Part of a small language model's weights: 9 layers, 5769 steps.
Each number is 128 + 32 x the weight over its row's rms, rounded and kept within 0 to 255. Layers, rows and columns count from 0. Numbers have three digits each. The size before them is the row's rms in percent of the matrix's.

# down: layer 5 MLP down (transposed), 512x128, rms 0.158, rows 187-286, columns 0-63
# up: layer 5 MLP up, 512x128, rms 0.147, rows 188-287, columns 0-63
down187 089:132136185137140124076114130144232106085106133150108090150206125145084158092092135074143099113117109082125137136166150105155105063153148117103169098106148112149127099206074099114148180135120135
up188 104:069129136182101116148123114107158111124125156172147100155073152127065114178125082155120182154109094143161132151206070138181152083114066133093085137115119160120128122096132095090124117145116129
down188 096:113082077120124118169074169187166117140142089108196100137120179132102116100052134145154155081139135129160103168098140085178117083103176128224092138105189130122128096141100132110162101175165132
up189 128:090137145161098101105093092148140119169144176145106087109078179160202116133067122086131117082100092108114099117096154155190114151145158166081117111175118148120121082125109125157129093120070089
down189 131:093113174090131084184109170086159123113138072114150112117137135132139111155140148106203151144096065126123115108085205143174138139186155140097154163128166114100140114123081094121101109131074093
up190 094:135107193119135101149194167153126134138136071116120128118099122116146103127096111108111135125110103057157084095097153124162141141097140136155133130088111057130082067099069106137092157156126116
down190 107:082158149103067186127133124123112109125128118173107165120137151155047153124163096147159106122114066095152140119187147137105114109086065142127127104135108133159091126174124155109059136106152189
up191 088:124103134110142119071157128097165163084131153155101153092139096109151177191117097166143087116117108122151110127181091121134137144135158108145186148103083181091106113117029132182144108127088133
down191 086:158176129140118082120127123128109139109146101108111108131098106123138133145116086156178114078139112149179105123052133141116140108132089170109137143194137149151156123194187124087135074104185053
up192 076:065195116157123111123159130152180095149134189131116145168081111111190127160109138084093104079118087147095096125122134145168125167112128132126120148146131179097128104140131085130155134080137082
down192 072:102114121098035159123112149123108139141104132138161104099131155165130089121127149175000195205136117158107119114151144126146128249160110123124104149149150102110158139104105184163069121117164144
up193 100:162099130091080094100106072122129084142095115134142190105165130079058179088095147148123085130143124135142142126115132132181130100168113117158174107101151135076123154136109079113191112110151086
down193 096:162104133114181150186146166162123177116095107136119143075174142129084150147110158110108161159146121145143153099158092153081142122109156150095169112114103124228095142145078148141131089151199117
up194 105:092176150144117125098128164144148130113094084141171146140156096121141118108084060188134164088116119085192126100117113121146141079116139101085165191105134067090133141172108094058088101147109140
down194 103:145142161173169163139134149106155135187143080110085154132098129169115134056128124117134132151110192097142071094169056132129097062122109119186084155093122167092124146146126147125094113136138131
up195 100:079152139166077115111134096123089119129102209140117177130125131120080123159119070080133084088121140092109130167175120143116175088115128158099164140117088084094083126173116120129097133122081135
down195 093:133110135103157088094094132157132168152157147135183175070129081150118132113141161058144092123131128099116135113112146164110111152106154178149207122028145135144145148098086099175127081109090105
up196 084:144124135140233106079126121107111127074134084181115175139125161140113134061091149170173115043111128101078152133096065135132134112143108179220167130124153185114151113190073122119132082107137152
down196 096:131130046129050204126099157177110115146121144148109150142103150144163087158111171162157142148115120111157100143107145144139195090105119107092089120147150094170125120122193125033098181157121134
up197 111:135108154134170120146138143137110040083150090124087160114092167214136202115059083130155159136104126145137152146185117119163197130154140170124103172145131122151145099113065074100093067135127084
down197 105:076157146126165088119243089127115168140153147103113123099125177174124147098120091171151125151049103121144120109091131147140132141093127055068150114121104108152102163107135093130218143144093130
up198 086:113152166130186080121130117118154120115140068122126175117149128115137162151083141099179082114139109064114132161162112107193203126098124134145197142124125138103132137164104128105117085124162164
down198 086:124089181134177076062097114085166113102132121138145103159138099129125116116099129135154103088120143054099144111155097078176135076143173140152159066085174107167146095194140113140144155112095145
up199 109:145088158157162111115113145108156056127140086085080132127130122127079147114111109100154075137181117071152113150125160114097147079152136143099175161070176091149084160155117117107092069135139078
down199 101:152126157191099086138186119091154123122149144121148158120117116107143152128127105133186087106145091109146095164170150176088090061086109104125141119101215097135164193137159119048151105165138049
up200 108:123163122152077097129083099194162126145116142171166078109099180116160132147119181145149116123179126157117104089121128088169113064193112155136145087127117181091123127143138102131135130061150058
down200 110:120147198179118119102168132093086144170083116128123089097109085045162172139088167162100083141135160132118110135155118108108198126114116112086116169134123168140108116087075127155155170071134115
up201 087:136080171122141131107137134150115127086138154149095187160186180150136124106122165119123155083114114158131135147129098120183120136206086141072178124130144108091133071128166144123101087077118119
down201 102:176111073152166160158124082108123174209198107104107125097087123105125116105159163160143098131117141128143121059079104129118119136035150125102153116129103160141113136135161166139143122137126177
up202 121:112154146159128110120116123099118162137115145102152146154180183076049107151123109095125130166157152157184142180124148129144176103143069120119155165104072071129145151106051158113102098097056109
down202 124:127159156117094120126109133149132142156118106092101098157097108209150137122120117141155189098059117093096123169103170147154101169196127114127038177130097178148157080149118084150121146151120135
up203 100:171141118124139096066100095132176123121128071103125088074165179074182208176079092113131127085113121109145065141125144148163184132118178098159122129160112114146165091103084147117089150160092115
down203 101:145127102109086074127094122089109172096118116127143123083142138119152124187135106160121095097139108148152131096061126137108115162086141154153108165169033122091135148075114172111074099113137098
up204 110:068167172127118127120181114141088137128127114115139116096135143120098130138125098089138112151168019134101129176162160126087150151130130118109214120119085071118165108169099113129108152110057078
down204 109:172102164095123190189104103161129108172115155168176097107138160106192054154109085100094136117140144102183129143161136123099102109090091102113131161063133106124103137145090108121141122068139152
up205 108:061085129097129083105149107073133123176150102141144101103114120156141120129112095203146078128134073045142082125113084131200118121106153169062148139103148112131150075108128111168149105102073115
down205 102:163164159128154153083132143135120194133134126151080172202152096091090106162105091154107154158118099133112121116054150143142143185090102123152156102144042201096118143132173132094129151109123192
up206 106:166148140140127099127085121124125111101112117132148124072108189086139105174100117132132080148120118159062162128151113118087096080114176120188147088119128164167086165133102107102100167100099139
down206 099:156179163078096152124149129080129136100184147097152147157079100127120112122139157084156156099154058186103151138148159145169142136164178117206136114184100082167149061078154099101149124169111105
up207 093:084102121195132104129167166135134100136091185190145103171149155124139084100172070110185093151169086211147090136137113109142125158118107157130126165145140079089133092146158117127141067139122141
down207 084:149148086096117116188105182083146086106149143170097137144140120138108149126148177117089161115121108120096132166127113139139095113133139154085140124141093135082138093106113101179147069150145074
up208 088:193101114158123082084151118147145091115158106145151080110104158120171183167134095126156149031083132105148110117131127149156151061101167130145148149106197147175163106118162168107110125149085159
down208 090:162075118134088089147115127145102148117118140142141148101130148052131137169077101098178095066149123163186101111111158159125182159111109156122103127133068094128106127113102142117173121137149098
up209 082:161108105122159105085115126154146088079152132127157079077131132144108134155145108153126058113086110212121125104145096038157130162107143145098158089103120149124128152156120120110192104123106149
down209 088:093134085125170104121138135173096130130137111117125064078141107106082134200140125122139140138110113183116084091127154114164096191121118168146152091105177085117176124120176177110137105125202164
up210 104:126178135134144116119140143127164141149128130138134122201066086132107114064103130077156176123069132171157089129156097140122097096157133150109160146094148168129152118148088091124106143071056082
down210 103:162153125128109181129111114122113119110107135100182098101116104078110081138192157196106121174203093179157159095112167156114190163122120138143075134136095115161093102114101145187145128097177181
up211 098:158196154108143122146154123158142124040181063140131097178125159200166148127091155073107146086093113147167133136097066124127103157163118115109122079120165118100135066172080083060110084111156088
down211 093:131074136074152175108095168075110109158124160151099170076105069097081108111185135148074138181126141124064135074106140148120141129100137148098115102095183113081145116088183126161174054113083158
up212 107:077163150136098106178126133166188192106111171090138111161135061140067163149121153120142118126116109169142161146180098142167106084078148094140112188126127137060072127157071126101102163157150117
down212 107:141133060096128133109044162155153140099107157103149121131180120098144105114054120134122102073138180121118165087185191082165193111202133181111140136128076162163122097124122115108107119145168141
up213 112:132128148177156118133170153165099130095151073098140108147170157150150151123113120106142124083085127085131117139119106133118126078101144222141129139183157079084121120111100100119105161087159078
down213 103:145127176100207138159132103175126135165150137115157116134123130062138099168095117115077167186080167128160106148111174131106135162161184130118118092111106114140107093136118061118113066130086073
up214 092:113141162085059108069072117149104080134093156138105113113178164132156130126168127127147134139157066203039187135128144121118139143207113088149093103073122101145163148155138149105154115119127126
down214 094:129179123095139179091090129128128138141159112161150140139127111169098117150130145154057104119128114078160091127160125084058129133124138157161104134146096136136116157118092136050094141120090134
up215 093:134116137112172114135130146164090145077114087167098090124128161204123133048130132142137090133120078113155164117120127134096156109124131171093094106147140106175112101190112049148156097164092129
down215 085:139108146070103148117161102147132140165151148148150142105124118100163109141140152165087182115116098124085097100166126113153131108168143143185153116116185139084107144056175114131082160141118140
up216 098:125179132137199092095141039082109156151158099103129109140190079096128153101135166126124096095144135080082184131096078135108107104126153145122170152088109110134138111195077126126144172122085101
down216 106:142063163171085128148116144179109119141149124137108091116136145175095074117202184116049183158097116178128147130133172128142129148157096162164141084121157126128069093057156137138125110147111145
up217 097:175153149163130116085170091147121157120147108088135213151151108114148208042136098156132093100186140108099079085085154136100115104164132164130168178179134103090129142159072149130107150134089117
down217 102:147078147124118143135144140107114124147134154151128100115090140147112067175105148113087203142143103124148096166148087148141175148184158111128096100086128054216111133103169092079172098158104136
up218 090:122151116054164113150098092089138122166138100092069129139114099101127134112124143184154100134094071077137104164151039102175126150107136134173156083105144135081118113194131087129154166110117148
down218 086:075089084145145098128141164168093189153088169148121142098122135159124084146077149159150121128120115142207132143096179085106141190101094085119061152140119081160090130122175169076161111138172174
up219 090:106135150164120119109052105161119048119117151161215072133154117068120137126073144188134137158112104162143180130121067102119185085118113076116136109085155098131137132155145116082145111134144120
down219 085:135175130093107085198145092097147119127147090093182171141176057145112160139095093134192174048103116151172067150097128180119136147160119113062118164145143114160170133075128131186099128132110163
up220 124:113127146156166118128147105095129144106131122155115144171114141103131096102083166122155174107172082073150138205171108087142149088192111124104160093100175127073095067150082057056152108128116101
down220 120:136147098165122252090130133165114126072159129175130142135158155125074172115059108138141104101150122128142129112139196116153125065152127165114162190163113120070092139098055119130097160127139082
up221 115:117135159125084112143150133173115098179134131106111125112123173151067172116170077118134047148156123125111155191102140131155166091137162172058123128096144066096068117177123095130144117127165079
down221 110:080097103152105142073147112179142134171121098112171173114118091166117087156141130132157097125141161128136146133120087122161112145075102158200095105060132158046165142130130152152107085125097168
up222 102:122094148166131109162091150115129086166084113150140139164148093162096139108104121117132113046120122102135162074099139128097150082112133171117144177080153098117103168205116118099145128145064079
down222 099:057118130158142089072073103144133141137141076127143118117118155166125089156172087114107121120149134133119089115187131152167150162077083138169211190088099172150112176136096145114117093124069150
up223 098:114130157138084106073071104105163110141143093130165090162152131134100115141037153095122166133081110107152159172187122097150151126104098138111118134110080109144163130087123104116116096164080123
down223 101:139070131105118136151051167165131150109129142158205137134093197119125088077120135135139204081100107136127169146129138135161099126188089144181087152087126095179145093116152074102179156122182156
up224 106:126149148126085109150102083131132117106191176128116140122108206195110177175126137141140116127068121163095149150149064120130144096116105170125117070090089157113135087153094052131142115124117099
down224 101:098147121095153134141123138157212122127133145097130117095123114126058128215117147094107170092095112139159132132105054144125112187125106115104144154113120082157103145166121102134118135141134098
up225 105:081127124131146105120199147139118127178124157137112187149075104089139138146078136169139071118220089107182147166146108069150142138152135158167133151134136141034116144125095122175113149089109115
down225 103:081154104158136117050098127141114161109144141137201194175125088175092129117155114143100148154118074149121149109083165069136091152134103111163116169116109118157196057183143087093103161089039143
up226 097:138078172135093142123115154181117111147181114188153129125094157142129110142094114114124148117078107142135127156125103093191142166133156160138123141162101158068130063152148154128123125090106106
down226 101:140113152144058188110156125103101087085167121156064149091126093099095148167129209126060085084132122147137107108094082045096122117117127128130174130139145167083154128122159141170155119108112055
up227 096:122123126111175102063117123180136113096157157137157119101173153082116154144113133140150140053145117109159160151112088133145147147122071185167153107069171164124120070099109117122123032133128160
down227 092:119120126180091133166137158153114084110102128094117096139108154192170123114082164067123121121069095120120103159084180152126172112118147106128072120156116098121180151143085161117138147152106067
up228 123:107099170156092127143137146110117142190069172180100067196148150118118135151118109109188175134154124139170094182150097090174123048136117134113151100113135108140119157146138101142122123114112078
down228 138:089121101098091088154124135153127126135158184155039097142115177133136067159128179145177106120191112111120124167136081102146071088138123085147131103151111100145146122094114144169130148173129127
up229 097:110205135112154102135133063075138177120095102115114220139089083140133199105147112104151133072135122109156146139135150131116145128142114139124138069188082132074121072181099081159173084064085064
down229 101:057114213095152121118100088147163095179150123144149125119144133107122074115105128157132155163107088099121108152090082145085201087109139144099068148154129136179182159060109142118071151147100171
up230 102:173148154104037115116099137129167060126111160135135141125143130156128108144070103161121127126154159152098117095155152085146122076145069062124114130062122166114101082178095092090154145145129180
down230 097:122183135112134115167156117117172134123160111142117129182048074181165093152111096148074128161171156171119099097082142136128166113138116124173070103113115111118153128171105116148157128132059135
up231 089:152125135089070110095151143154146090060151140197127134104173128166078130113157117098144154095090126165148116101172157140165085141169133083041170076174148112114134097125139127078155097137130089
down231 086:144111049108146138128099155098049127184141141058139165138165132113130173127121114157135086132145090139126127100098109120110132088125105222170141182125050095094176149115125142124094106123113106
up232 091:082185166114115136178088117061139100100112153122150097162103185181132132161135139096134116126086122137123123148123090091120196108205123132101143102101106102143073152132121089114113100039093112
down232 092:153131140083126189206130123133069107140171143130083149141115108123117114056164129098147085101129170158116084137110089152115098125065166135144116113155146135131153110127097182148133133146104091
up233 086:180090136118164118075151144176139067092160092126091113094210159159137118135150083127155124108193136113128119101157113083128112126092146094121194098107164125094120121113157112085159140174142167
down233 084:142115120116081047158166141099135068151124091099116129113111115158125131124160180128096164139144165146129117139081201158107087161122157166142065075173125155142193148062125167143119138129156167
up234 098:090191137105118123136076142123159111099133088094172120092148170137143193160045090161100142098165091147140078122118123104145192128149117112142191129097169085094142132132056105045093169093100115
down234 097:126136073118168155154077171115132092136134114113103126121111119110094092120117151151150152095142124120159094130141115129128165105218140179116097140160085143167154119093135146133113112120126139
up235 109:114217131136169107127156132140120100100122132192161149159105108081091080140105126127161136150106157149117151144126125058155175062093148101163109143139145142049085090097171169159089085119094139
down235 112:178160122125125195134124105162090115152158094162169171170146103114088094168126131175100182119066101145134079093107136103039144204176116155076124113126134134168098101126134147133137131171129089
up236 083:098086114112177091153208193141171151115103161187097049168065095125148096098080126158183122163135094137140145145149113149167114123097153151113193167110142113160108053134052111140094123139107169
down236 081:131137024122123119183104167144139151123133139150098105126128186172137116178116128068151129105155149130127124105035153106128122151109143142079108141133121109163100124167165159120135136156160184
up237 089:159153170110113113113107159143168127123111091122157155144151146161140122150100080074118162122128145107177113128163139137118110068204140110137090137135133134139089146080031075069145127119160096
down237 102:134134076133137141144117081123091142178134092163151154146055143094084157156150175211183052170146114144125083125196070061134148079136128109113124094139167118134119125160131191123151100134125179
up238 088:120170152138141112132140076054135145150172166120169193094195079129120109148170120122126086161100133156149106159162171138121148151108154094114168149131081140055170127131053094154152173137085062
down238 089:112149189151148102110103126160117146138122098175109157188106083153138099135087112145120126149113078150157119143116143142122130170069095118135033112191061077089145127131170113042105114140140120
up239 102:137130133225178117122186172151154128125182102153170103138103165158095132143098124154108083099182089143145079152086155129153196128110093097094145179122109127047174077171172176082121091130114103
down239 089:121121139131212113157092059131138075143116087172166091098098131109140173180133158130098120125103129107105091095102156182126065088134086175134145163144122157135176095120136140134107114143077077
up240 088:172096140164093095115120082069097108123162120192139110195141152161114152137100177147155101093154099109147137132146112018082154150117109154151125132141168148112063112101082133121171167149135127
down240 090:146155077132111255114157105127117126147121157153112126138116132115106166060110114120122139101121132135137159137191131122167119112139125137084143131132092113079096140123137075127168127155033090
up241 093:146126130184144107109128103221136158095134109115130122171175103108095150100135114117140067103132131110144193109091163142135145083135149120095112119092105060122124119129148171134163122191141110
down241 090:130097170121093086114140143130082104184109153129120065159152095142170126193161147136123144166134114049117080169129180121106188210144125160124075127140093118145091046110164107135103131164211151
up242 077:092149115148149094101189125167160121154138157120168142165069121102184129150108154111083135104140096149093104142133107136205130174123129137135155143134134164116114103137112095118163159079111131
down242 078:102110136102062180131106149139090129140103130145174079119115151152137090126142155169000165195144108150096133117155132115146146255148130141132127152127135103118133151115117156167072129104156140
up243 122:146097124138164081117129133163120138078122128125099098165121163108124198092082139171191182169157144160166110160195125104175191059121094151172078146115186121104101153099109178135119089125120069
down243 124:124098118128182155087157127124106162095126129115082130122125102146128168162112112110125133133093120069104175094150182130121205128105181089177162084126139164115141164175158151098142075095154152
up244 101:079171155138102095117102115103139163150138192142160163130102115126124143075106095178111180120068107106134067165201200150124175066117144128083135137211128142077139108137091083111089135124085099
down244 107:154063093137164068100099100157124115111107151147152171092158144112097171166160102120104115139180171142059172073137119107104068124109107178159201098089162137157104134139151137145174134131157123
up245 108:095141138132147108125140063126089149132154156120147206178136092148135150076131084085140102125085119129165151130120073118150130154166074223068175128146070118117142081151115104147154124062081076
down245 109:126106135124046121136119125215124107162111140173150121126174168082145101189066111159121145113155140135114092101191090095220118130088104114197126141084171099128135148154150122089089114143125184
up246 088:134131136123121109123128100148149145137165181142108166139158114117099083149106117076149143094120142157120150098123156132168138099201066148118124115100114085099126099150111160113162113081113134
down246 095:088115013134134113089166100216095092154154137160159099167148155145147109076230177152192141117114114103118107112122099127147095116146159151094143148155125177133107194129112151121106105074068147
up247 086:157117113144114092104169106140107113125129150119144081176139096152081144059103164170123092047119141108159163153142081085197087123109188137146175114100189172113100107159097077117193123154101195
down247 095:126122018132118255130094095177120140173164141148139144126118116129133101108148149152069088211140121143117142140118125112074150139135109084068124115158131130121096167098161148082134109136138120
up248 094:130113113179090102088104116139171109099098157178136125113101181162149149154106145118119159064106146178140156105104125123147194169179070149159146111160152117114148042125148101109171129119103057
down248 086:032048074133115087121153096157107132126103144145078115134121095158132070104093139134130141186173187093164102137114118177102158086100169136151151130214131104034119142127136146133116106095146107
up249 112:141114122122080102121043116107142111204133138176125139104100187121118094124093130122129135134185135126106076136117144065103152090185089149098145126166159091113116161149153127139132090094111097
down249 110:078092091072075081119174163168119121076156163158060122099161145143163128133098159085187106117231111176131125156153117091149103107179136117133129156167137096077184149075070173143086138126156130
up250 087:190125135105188087087144068112117150151161129115165188125114089155069110105127091156119082131126144117144118168168134126146150120108129164079148089142065140052094189200112137179165133102125178
down250 077:029108174149188151129119151196112156094133056138131126137111112117144138156143124071134118128108142115121152158099146166079125107173169111112137135151182077140137180120150166085134136097099133
up251 099:135120123074094103116168097149137109101085204136108112112190151126153148126140095104192138148154151180126095121135128095145090088165131094172157102132152180118150140136036193110138156128085046
down251 098:153114131134130110095135117127119090140146189120134104129083192148131171140114140158071159079095132112151167105091187129092157170014117184143104128089070128131129116165158151069130134118188148
up252 094:135152131067209090102146056141156130104153104114110090102158150098091172121115167127150098093102143103186126135114125126158142116148119138151146119098123132163131130102127118075132169084075102
down252 095:131155120077138183144129097101113116146113134079099177124132069096100107151116201109110161133162158147139128167088124124050096128101099059067152139107168168140126163106084141138146144108167142
up253 095:169172146110143113105200087093101167157106166106114170121089134113125206167103125145127114095155130154143093161160132134149182146158114139144114106164088089072157026141110122137113136113082134
down253 092:131126177153118199154104103124130149166112078150132194153108123132131065104167107086112103160103117075189087136113120152075148113114102177105099111146090173175079185120096135119130085102116132
up254 100:088186131143088112104154096089118122063109157117081186127148153170052128132107058131156079135118167143137105172160143144130156122152137153100067123114123135084138153107081139120181153139111111
down254 097:078070200122128111131146107160161150223123105045123154144132166139171127143190154102107150133162171111119127124165137108121065155129092085130120135132105162173152117120115114117088110164121137
up255 092:148165109154115111089084110093136098161133101178203130078082120145117116149128096154123111117135139122086114113123092094161197153108145133168153143126181118093165102197152087043149170093119123
down255 087:116077093098176128147148105118177110131117147119066125108167093124161139116130159116172128116105170085101163061122126112135127158084159091153122101127146095137120141062118120199143138161150145
up256 090:098123202154109134131115118177141121098102158140133162090124166089139160143139117120112168139111126152158075202192122128117141140174184113126107155137153106110122164106014127099086066082127067
down256 093:155128096086144133173165121092121109168136147116089115158094120148122087090150179142159145135183139134082171154070108152108113118055147150173129094134099188158146126148246080114155181130111142
up257 100:111174154139119106158117085174095163088095145133077129167165121138084123080146131085128140111132172145105179117186139116107138094093128133103098173121190124141086148141098176091107134161110088
down257 104:121096128051148105118132126090114101193081152114160163130101122131110121156104174176136121171130106091138140098119143128124157181032200185105145093114066125095162120114100121131155124138207149
up258 109:093174147135095102135153150161170143112097104140095090137093122100101153167110088144116095138094114151127143176194100133194127059130078140102102114101132190074038129129154127120101145103119110
down258 115:112046028082168145159146142174065067127138159120147124127103089115153070131132187120141121093119149112117123133150110149164146090144138129162108095155119095123109098103098126141097120146147163
up259 116:147177143123067104137144151095149127136066080137139148108116115109079111152088134151131097134091135106144037120113093088145175077135170143137157184090091166110119147154075176113110096118082041
down259 120:092156110179107167151039111133139112151054167102079161117118086052139088173119138191112155160158104172115136078165111098211118090143175110125136143134140194135152162075139112117142118010109146
up260 103:129069132160112134127134133134152103140178141149155023167138126230136133124081139119133158121148096118120089125187105108125147115106099211139148179125161110144148166094109125127111111133147094
down260 099:116081148086209200131132112179185158065090113194095120140149138128146160141214139095130154155145165121097137108133156115111048107168112141102086121124086181145127094144128155146146106125105147
up261 089:111115163116120110125142123056144122202162119144083168122121123090126125184034162136142164116099084125155067150177164119216133116112119129110138128082130150098144106090140084145083153118072154
down261 099:134096131067104237088118152127069105156154183130166118111111145141103103114166148103076136168133132115111153115112084118072154139066111120168132085139180144222099132163133133097179148125139145
up262 090:094150131177109127131133123191155099080110125135116116173144146152147059137134149124150188088150126158103195129119122092152114135129087138123083087156115139133143132141162119124150136123115126
down262 089:129147165081131120083153122148059092145054120117137157091154094050156105139174153145099106108146118162152106132076104152150160191094109084170104141163133138120136136130167170125120093096185152
up263 085:106161126124137104146120154168103128131068164147113156137163135071063146134108123158154116123079127172098138096135128113163065148111157124114180079152091185090087123159110098123178060079165106
down263 084:100116058080096114090113185138177099101130039189133137114118114089131114118105108092150188092158133075193117150138173172146124088103081189149103150138105144181184140085131097089077158119204131
up264 076:063137122132124102095103173136158097110112131142162145153162118102163118173073131119139145108132092162124110161197108113184113145131118112138176126062195118099148101106129129127147122090153128
down264 079:115109074107122250103156108171059096127140125154116122114099098160127098072141151148090113134128115108159150139090141146095068122106150128155081097126137178170121135093157135120124143178088157
up265 101:068130147146115104114103145101099118182118174156125204168115101140127153156064121146127064069180070112097192129171078158180089152089090144151140126119132153048086085151123085126181152129170172
down265 108:131154174077114151155164175064143139123130112073110151065164104139142149132156148137041161117133077139147108135096112133115142249136125109117152145109065160140147092133143125150146106113092118
up266 102:141173145126100104140103113134126169130127136098153110131152106098104079110083068129130117142141160169094139118131083125110090067120154112112159156106097131064138156135038143113090158152115157
down266 113:167165149123136095084107169149142146084141095147145158148122139149100162136161120133106145118124151118047112144143204174119098112178120066182125078143134191168152059131083112151136152132077097
up267 119:090130151093168116147123094097124150135149103174152088205122114164188123049123079113154145085117123115182142099121086102115094138159079106100158133157189090107138112193133139114169172082093107
down267 108:096149217112151120133202128172119139121123106142117109118146109110146127101140040088106128167148178157086127138179107080111143171223143089201130101168161131174067136124096087129175164062138172
up268 123:122142144112151131149149118108148165127157156167171111168117117172155119117123068099140137151152172100211092152139080109103144106125105099077181137115146096069093075173104113114094146132105149
down268 111:152097192122098188106169100150159140160130080117118107146112090128145161095156155103054123146109162103080117084133106089142093147179133109166152072122132149124089154062122120168109075104090072
up269 102:101131168153118124107132102173144110088138120150136087135086138159140115160126100084137096134104141138114090120176131128119129141163127159102175148126153177149094142155113082076084165074095114
down269 102:191104189107106221086149107111104142173128161078150179120106164144187173072124170132089152124131110097145087171088193144118136184086140139145154135124150122181123098096171114159135124137134121
up270 098:145160176109098128158120111059157131146120089120092116116116107171177148151078088074127137138102136067125099144125142125113158085132175084108096118166158114114117140124058068142162164133119089
down270 097:070101071114140118099132121143154122095170179150114155134151080099127137106137158128107131052159100145141181079125108102175157136075048074106141108120083146104127118118207179157136117137129178
up271 103:171178162139054117134158133132138086105109149124114139141174200147121133162120129090149163160155166183109135138133119131114127065197118077116125107155194136117080093101116154091139136071094105
down271 103:180187121111140136163125091098134147123141136105125118100098140140107113101142143145079204168129088061094117124111142086115118170049128139150127095121062149115134077157129195091138149133139160
up272 115:138119151141081120073111079172135082198113158111172092115095139086185147188074158167123141140151075151129143165146138115166207127135143110156131078126095083113134123120132101137172162086105122
down272 112:138138222081132135117077121102080187152118118127104105113144134198098132136145116131074144143099110160124093126107183135100085181144118097112101112103130116219194090136112123084155119150121183
up273 092:138082163105192113115134115170110103081138193149099133220146140138147137082098093169182090131129160113187151137128082127067126065142111158089091117097148093148081135161139160162151137132092201
down273 099:124142073129132186178132089119081090177120121172122062104100135080151199175070128182074119127146126176127141092159135126113123113157076135108101175175091103155154196148128127144144148127099124
up274 096:124087148105137103107090132181137117161061116180137183132101111118055118123132124175132105101103130154148145097150104108208117068171101073128153122086101140141116139149122138074141055074084119
down274 095:131085073165155120155068204065104148130102103112123139070133150095081120137093144117155109141159160240139128173117132126089114117154143100148164147192172178178126157115135135097114122114113097
up275 096:099141145106149104113142141133133139076148089132080178121117072140124121110188087099153110120132044130106140098146116141151105140095129141107192147114182130117127163136060135076074147141121152
down275 094:129121111138156131145104129103153147142126160170113116131086117180147112200113123068124167073142141173125154128137115114125133178116058195145123129091102114165144078086086096150135131119064126
up276 092:164081127135115125115117079126136075197118164149105153158122136126097174182107149121118131124171137148072182146168133112154181127187126125186129094093186080113111104173115062165212131117107069
down276 097:103139099101101103134108087097137146136120115057073101090101101155107171132138122127120077166136101164150094157100142159102119157087146148133070165174136127166165154111127198107141139158157156
up277 111:120154167127090103148144140118122153190174080183097167140099125219133095096151116112149144169106122120107130155097086116144147105134123095104092170137089121099058114197104098149163060128119111
down277 127:158164164101073097133117117145148072167078128150101144114113096186107086110137045128114170120177125079111153153140151139173134086146129113086116134152124117130117061190100077143133115132127144
up278 119:086170129239137112133172095174166117116089066093126118151095127062147128146085103089154084136096147127071089148104138151160190106146146190191162148103110134077126090149108098093077166087108076
down278 115:092119134132090136135113138155126118128099164148138149131074133191168208133132171163129150135115147096119138169132070189192105143137077113160106107122110128107132077149157114105143050134141127
up279 089:157091129141154086075179127094140098140165154133138092080118131103142127168130133199125042113137065102120120116130098133192121147124147148087209142158163158096084103111051066170177116140102151
down279 095:102115073062113237160142177170131192175133085127126087122116169132069128155133150125116171163129148146134139138096148115143095191093163145141160107092131144144076133134132164135101097123207152
up280 081:117155123135147070135135072103150156092138124105075238125103118125087172162122156096162072078111157123137140114158155132118158109107104200172145067164092115089137127148145148104120071101144130
down280 088:056131106103062136204114145132141095177154109156143124161113155123116123159118132120143146139115093164111136135123172162110145092134117168098070166136169117122118149095129147146065177111136085
up281 091:139132130133163110176117099148125076119137163150125151130106124206189149133079156155123148111104136112102119145186134099134202118123130149051126091134199099137147126148146147167138083107099151
down281 092:176145067147115100186135116106096118164150165146150110112123147115103133182099124150086133125102154172145144106111133173076117152080100145113129090096126164164177124155145090120127177120169131
up282 098:094175155121065116122135126103103152169110138105101146134131116126134141069138093062170136138095103135157050188160112162157178142100147110100164095178142110098134108117114167141171194124097083
down282 098:087151121135161142108107157108196099126078088106102143150153095141093132141048147124117175116130146127179126107118175078130091068116154161081094119146088113149132151109118105184148148155151110
up283 099:091152192121091126061178119100138094139119151123150157115165138113163154161081166123124116143118129078157121233158090138107133107174089106158093095073148187103106106099080055137150126096173148
down283 097:150143174123130225144143113108125110123099063169086104154106130129123168101165120118128164124068138117109172098131128162140119151140106119125089160173116084135114145114163096119143157192098153
up284 087:156095171141142124110162131138143097105121137133147128102181129093106129189101119131135143092082087039101094142112188116120136106103135095100220135104133097138128121133094106059083156168088162
down284 089:070114160152157198117157115114079151160110074086101182124089096128138122090128069105111149134148115079193120123144170133051104086127091205189121045142095163102096167116111126142141105081114152
up285 076:086124171148182128110120110144140101159148117127183129125138134171124177159142134181147123110097098123144082111210113105156122146100129145072153149087169100142104136168106124100121091068101190
down285 084:221121063091137158193081117114058134106123098113133131104070115129158125089136081138061117102152108139107112102153093160136094142104129106149116144109123101153171155161115118135170174152155143
up286 105:132121163151085131120133147106162105170173145113173119155097181146122175171028090080130146148137169132134067191138165148165152071115074089101127192110096127064180160140088174099078149115126134
down286 105:069093206161128115122154122170073104093137110146135158114097141089134145089132148068087100181132151134110135152125172181124049148137141139167200094079119127130041125140077100150099122145088066
up287 102:181114183122045120140114102084142153107129143057087070111152147117137141161121166133141112150129167119124095141091103108080146102191159151125120088155116117092165154163070128142116163150109054